config = dict(
    n_head=2,
    norm='layernorm',
    norm_place='pre',
    parallel_block=False,
    init_std_up=0.0868,
    grad_clip=1.0,
    warmup_steps=200,
    steps=2840,
    dataset='wikipedia_en',
)
Each number is 128 + 32 x the weight over the matrix's rms, rounded and kept within 0 to 255. Layers, rows and columns count from 0. Numbers have three digits each.

# layer 7 MLP up, 256x96, rms 0.204, rows 99-132, columns 0-95
101049218044091198142178124127095135125140114126099130183124104124144143102092132099132108125199103131093174153118080144123137166088109119152167075117046138120142157088144131082149127086099067112175084105147098124152135119158111147154141064101110097112127161128142182076147137148077111100
086154091084119059149094156168094157126133116152145127070132113130097122095075131124085116174083170122102133192170137142098131056145156137066126118142088123148164111179109080138139159216165112156159156137152125131173130057119154154097202145125141163140125136118157191071132112094144154106
173141162118093109095091152109166082112096135113143137128151144071119112106158148144099149159135085221130100112134102194087090136125085145123132125116136122155127155166126118127173164134125171128098102144110201115092072155111166160123126184125071143106090146158112135143118085140078084162
102131142139091143150126145155114155148118107101084126199138119132096111132183088130172232155097164112140178106074110163105163135091162140162123092161114124115159139139063166102160191099158183143099150134124071067178121106076115101162182110106102135118100122094155105128109133127137121147
096166148131109143098096136111200126128166136170153092105172164131164122100196154146120136147135113100122174155127146090103159142122124174165088096082141079103168121169105109147109117147131087156089129115160102186165135099185076132141100125088150117082136095130106169137120157076087136170
130158108110087136132105142140147082102114137116104144155147143122143096156194097177189216096142117084100197103129098175145145105116188094079107128166102116149169126166126114096120133094105129119125125134173140088145102114119205102155104107077070115125140093176127159184054130111103173196
076120117169122113107178123139080163067117087147177077108105113140135184130057164178123123209109088160115153137167061150104127102135168130131127082119195181123108090069097149119131185122141120136128136155135116125136093127070134100097112077132149147099112165150102173099103137108138077097
150104103116101144155151166112114117108174158136127102112110170149123105101147147103175125130164149177123100125102186137054196109115125096123143059100129164128126152176102121076087175183126123149106107201178107041042130155087147137096143089120164072149097107106146110085124160143163175147
122169121147052124078128113191160158131136141153117143092125095094103139101067157165169084105134180143141124119127115168133098126148140113174101063140125103095112157131072117090143143088110131146072156153104111108122093120140141128122146150155052083126161100131179138156205161140111093107
123080101139093103094119117156156098110189143104140133058108144082174094082138117161125122107161103186097171094170212165134112182105142172159120142140100104127086058162131156148063138202162159133080096135113124105110128147172130147139134157135122073124125158119079080131155099135069143152
126154160105118115089133112115132181130149091171092132117150128192157086181115165144159144170052116134154125078104104191097104092209087130070159131108128128120161130074159171144101145157145118193151132129131124151182105086145123093079154156101068124086132160146149141133089180172157107156
141108128064117153123173141086124144075145155132187096093166139133138090132095169126136110109196018114149178105113085113179144125103156120154110158175162094108101078101139119127151140165163128156107097111115116205146157092142142172123066163162116106069129128105159054151153148128148140091
088112129099180116064102165161093114120142104211072058123147086123108156154101101092130085162140206101095137188175141132159120144142084126154109112119138130165082134110164121077103146127069067149130178186115139142170126114145153162097139081214091076134169132118153057158154135135136155129
176102148141159170144124126118120173121072077194125116067174116121102163152102122151150085124127153087108154139118154093103150062124165174152153090127175189071110095095105156127105141149122111121179136072152189089059114146075135166101069132107128119058106098146138129063080187176141099179
099175152121126182097133155135212157159125101121161096158153148111139153175083146159145175124095135160097163094176142153072109154076137209108113127170143144090077112097081081136173130116134137163117173134112134075088143146137104191108110171135129147129056170139088206109113180124100102108
143097186107107204140128108088135152129156155152168147111113161080076130132198089124148159213110131098178128140168106110133157102153146091164123124099112090124174131104103128109109125097110126114119129125164107161069071147170078137108142206090116017144105164112137133133070073127113192115
135184168097056152106181124109154124089121120135094172119112144134118091132102128127198139136128150124120119114141092053111160118139134155123111118164166181097038121156123208151146122150236154140148118205137098173097091026151147104068098119128117121106102126103099162046138128159086118145
127105172141102152133102079123100084163117107073108126178107117133167140176128167172137162146079145083075117056147119136067109161163110174084114106147087130162122108113104064088161131129097126105139154132082158127111123105091125145137083149176099124127137177173130150112092155081138116092
095086134140183140091153123100129153147122142150082109131132135106074157142190126128115163176099168097120128204158137098120066142154100178135133114089147078114188114124190092068110124197101115089104133079183172137116098152189089145144131142151059077119132105105126165141102130158155140128
154112146100167102180061150164167128102168033150147084110110124129155137109167133150106093174181123151124074136146139138126168122141142144140138134139105154098135101110092171127118142129138162141100106079146149094105184154127115225103127105119062117110074119135155144083113101128095142113
162171075127106133112140129153150143139091123154115110101070156098069132147145153081156132111121122099116132131156116165095078130091111136198127089086127124120190126142178121155128157130157168119168131111149168139129059113133200226139112116214118104089142133134123124125121156122050115130
149131080096120152118134109102149085147135130187134082090152126118109072109145117176127153094132168145113142152123136159119184163127101132159137100090074166222134127165090134161128134096112095106116180184187109090119086170106132108099130138159151105089122147151099152157047127153171085151
073154077086122168131137189139119147098116189138127148163169073144069074138102145122101137143085155116094131186102100166166143079108126173100197091119138118169126127133096171144126180198116134117147133139132082141122133094053108124097117098144155123126141104182087108118163095195119114098
152134129213093186094097159103124078029193129109110144080123108126101145124186132118179165158140121141161108103103088139125174173140138113127145120074132105113131176146069155072052180118116084129136049152114094110193175132104163154135127133128169069130176164073103145126094110122141099125
099097106145103109131142150142093150142162140147114144103158120101130159119125078071118133061062138160144092082119145115060111181071124131145189098115129145120174103124123148126173171061168232092092139144121097094140069101119107137139121126113180145142178108059129111099067199193066150143
130146187099118141132100171150135087098105146111095122141148156106148149124135097139118164085105171142087070220126098182155123129087171053114101162152182113154127202144139164101079125139086173134076096164164129115120105131160093124135135114145095154199157143116136130082144178149144130150
103136184081074074186133081155137119157166129135160092120150146121120122171028150144124111116161111090149189112138170086143117175117138150127130088051163056144115117098122088081111088132153170080097144106123096168138141136139144146149078111137089187107167115137162162195133152105105110157
161136133170102169151152111083076169138153162082109112142152164158094136087114173104142168094129114103101132123162094108111068113103120174099134187126056131081150125148175104147142200115129125157131180074076150164120188112047153127193110131144083187137130124189105135139135123110127086127
128150158194124142146147179120135176134158089068126127154095148140156082116115076126178103071161100168111154128099170149139115123110204107125182124122139121150055121187116158132130119124100066118143111179115154128090108193130112130143139095106059105170139151103154115110051164106111070092
114173134044133088145124127199145103126151082141090142138153144118155140086158121069144144103114170156099121108100165117135165151101115091089117143057071153103163127161152099085096163131164163105112149116154195050152152147115049097149145139181093114140183113113159140145125107104180108154
163137138128075119136172159100110114181114160104125109215118137159070149110098138104177136088085113129112143159118107096145114145152142134125112109154153159096155159128113101098110073119078111109110100097117082110117084132117158134089110124112112123133108135151127139109077135112142051146
113081088110141099120104154078178107172110133180102129102171082117113177170128137167059121117079119146123177101166158130093176132145149127171117163151072148107121090166063129085160184139106167090174139114167178123125082107114141106134180136137074153132130132122098128151196165167110137072
141140084127130143124173102152194068128154201162177165183139129150196142126070216105056140139096198111068109169137165094109130101110053103149098042104136199113128156118104037081112096105036088143105161092116098114164120110138113154116124084119128160138085034100118135088179132123178148102
173122144092156121142135114135152139109160079098129137150120085146172148155101154076162050148116093105073110131126104121157205172082161130145107101146146164087153116156156090133148167140143129148135077151165181097133153102064139189109115051188103170022137099123135089120110191108142113128
# layer 7 MLP down (transposed), 256x96, rms 0.202, rows 99-132, columns 0-95
115119141093160140174141163118150126063145122106216128086149146127132145152100134155127063102093134091129113108085128107100127114185173105147157147125036114083129120110217089140068151161171096170156103141136175072156156145119173094088081169171157161115165137154128072150098115054138097076
108131126132131176069051071098160144146095106106130113151144166138100128114165107155162104135163091096201088174137170130182097175139168061150132111098156110105086083113100097148082180126157122125089093097093146094130146165084152134124129099103127080113154115140130096124165114119094171152
138106104098111163131148137148124063140078125128082108108132100138112131154102117146104115154104085125138151137130131142124089155191159094155135060156135122124151166191177191116162127160113060106158107059095097135149118126133139171109152092135148141066072121155095155148156130125098126137
179150098099154136155130143114124101164129165092174147072074140118125139125081147104129102083090133118150117143138122083167085082174137133120169154169115129160125134115143121090085105139153109172127105112108089162139164070142100159089097161142098105098125106115142121128133146138091103070
127190111131123158149114096183068122117167138125141188196105083128119066125158127164156097113131138109132074143083148168116131112073095101161147103127140140141176097127133072166123132093138097142152088140128100112122127123068114109120149185132133081152158134140137136088086112124149088067
121133154118134088170093110152096178085119164123157157138092122118077144117103147134105079140128166167109040168147165140179138168106131139126111102141134133137132147155184116115161105137101160193142142121119140171096140136164069117086127150210150143089097138091128168136144160164133113147
144144120096123166189112197100103127172178093140106164114127126090122072113123134175109127160158147122160142119067160142169071082152132087104166137137100152082123076099137125107117123091098076092126036151137085156114134120117156098126137087120141177154119159128118079114142111119179210167
149184150060150133140151167089168123117124154102172150116151089128150077117102175128150113134075085151133104140065173157177089108098116101107124165172150124104107122155076144177106140089154130098160112119140121132105109090121055139122188194199171160095104062087082098129109108108116163150
170064124116151137138102131090113093150146148125095110089111121169130120133152119112134127132073081095092110099094079089062123112092131153106145099128114129141186071125136140144095110129144129106187150107124129121100157098138097109095132116154149135159140170110118100151039208097106110113
095192129093142103113078114103125125140133103129108115152142115090140105145110140129167092151087089106089128136162147111103159251133103188074144088094071117048168087157148087105082155101096118123131160125117138177170128122146124160092138090103141142121104151119156156149154198188075096057
160139101112164106156118103161117138133115177108157117111114120085148174093080078118104115103201145134104125152132194122177064175137130119148077185120122098160143086162120127108167088104116148077066147131105118107105167211124163153154190105176192149116172120153081124150129030053078157163
050141153151107145117149116147086067101124142157120119111053130079113163090127126155155140149143095154179108140214152150119093164118159086170077063111214145138190161150188116161125180125134150127069158152055163128146189113157140161114178073116169134155174131127132140090058104124038165091
165128154122111111168106157127145105102077173070160145169103122126128041106122113204129166109132107133080109110119055118072163095144088100145126185154158172171138167036118173130117071161157164090160133107120091102125085042101096117086123101071146054090048154150094172119153186080121079173
140149149129147102168126150046131110066200148126110089115164136128119143074153105176160124142134174163168091101153150176118135111116102155135156092119095128150123111071150136093120130153144075128157155128098125161148163117153125133133123070147081126161175120160118141082182148102064108084
173075101161117102092162119103125097105109100138064096159095128076118145108235142135129143143105136119086196098144165124095164101145179129186138168174168156143139149098106164111087113185096081109173095143178172106156238134110117138159094080145151167117179139167089088174126086109134167188
154066164220109132151177124145163158153122139147148064150183208038089113086129194049091135111108093090148141113109140129095091136112111152109112183169138107095114184110089047178120153130186173196090131085031105139090168070069165102183139071109136170119091137088126136181022077165110114096
096115175147106148116141103130126119121068100049169107141125150154121129114170157148119102121171214045108104166104159175136148145161134080193203153138118133136137178094115136138153140129156137159151135140104063080136189052078151103144168107147142101161123114162124060162093079142159132090
130195097153111094117048158148157115113113115131113114115134088147167135143148152083079128155160100174107149125148105162087164137136137151145055088125099178087120124108151141121145152135178097137082151115077077194105171166102077136187146133133115119093113112088125141123126096143125159165
180183127089113132184145166129146124113118098128145092055139118136118146069147132067102134075069131166199097151146143075161126133162138124150118144086083138156108174181110121160130124079132147152124123142098109102161103106157093102106140153090165158139093209142129138119100186122109125025
093057164133085161121103127172173105132133177107124114130125151140149117059108159165133151172090121111077183126084183114128109116127133156165123120112204115136144123171122146161117132072140124115232144132148154150107120100128115067169130117166100176124153167148165136182147127107079111137
089154122152109115103145104135120103174184173115120096071144108087130159106117084141122110127138116141124117107136056119154130156156105153103123074152166158129140118082160142083172103146129140155130149179163146036160116128103100115112114085119080125108114164130098116158173149143100130102
167123138102123158093124129128102125139072109132106103119137108055128211155100137132116089110091070099155125089113114103134129123102157170099163154119130127094114101100106109117135111127088102152137066104044117155136112138135102146086111110128120093130146092107145141143132199091170176111
174096093074121137092116143107148140160157141145133135210142160156154159141155048113174114105157125127104070117166157099110120172143141051169126059131188100163116109092154082082090066149124099154072171097134131128150138175118112085118138162100084158139048139090131117101087072131091138118
138111135070156088194123129117111146197089141144117120187133119121109142108117122132115121094148141136144152145152160133129072102071100145112120116140101116145090113157164060174176140134159178143074181125173114115068114165082090100124106145172107150107106101152211118133120121153099103119
132141151141161132082101151145164087094021105149110151112082119173135112147116173109119123107097132199178064157158098174168150063152172084157124133126108160120163107117124110142121152150102151132165143117055103173139126123087082119112116181078096127129135119180135166125117151122097096060
137146149098141166184127120147093217149128121084166162134124160078094147109102204153166095100173104147128180138076098082116085124119167173085142104115136106110106153148182073069134099132099100112162164095166115137098145097136140155139118184136092120066141190083191149171159112107157151106
153188081185177160110111147133172115090151132160093134092084111127126091157209114133117127123043114135116121086164094165144126117188134112116115181153081194108138161141149137159153141174122101171142115185130108110143148138083148146125143143104121112151116094127085113089148117135102126120
083168110152116135104078109155092079159133105163102202145095118134104084189178138165129141103131148195108104115144127115173117125126120078099106174149172106143133071116047185100135142098058088149170059165128157133086146139121142139123102156088100095151108122141124152090106156137168102123
137118165068056105162128123110125091081122139158122099133177137093134077177166120122139102157145161142173129140161116166120150108148090168104101174149121153094116181073143097114156125161131156150080123081122084098156160110090159162132121078178162126124095062114130130137143158130164137135
085084119165143122175161076156120116165132148097121134127108106103140117209122147092159200099159126142126112121142099195095102116139124117104136102115167145123132084145168108156097122122155133127158151182093116161130145106165171114098140116083150116097129087108112108150149152108097143109
095171184123129124123189146134159086141139120070118164100084113120146065115160147123142150107116082113135180165160108190150134106140114095150149099134083092126097079099147100153133156073116106143112146133106141087176155141124170082130147120114137078137136132091119098103129100126145164119
129155157109151094106145087098102170148101131079081088116144183125111153124161137145135109122125172070061117030101127124174124137110085152143139129087153093144075098113136075143207139169094156158149173134077159126129140113098128142167108094135072137096074113164154159164118154078123153162
107085123080186164154168137113083096090165118151156181143106179177135134112101131120149117094131102097126108120124152122116117169159113066172147050218117159116080135117117108110229144103133125107101082086040193108101095136146134188127102047116167120102086127150174048127158115101171104158
126159134141123203169142087112154139156122115098144064152100189113145185131163102157109144135109077112106169063179123171108153084099110092096106146136109163215123147123092124115153151179179159116202126150136068129101172100084103121138160117121118169109061120129100101157069139168109110075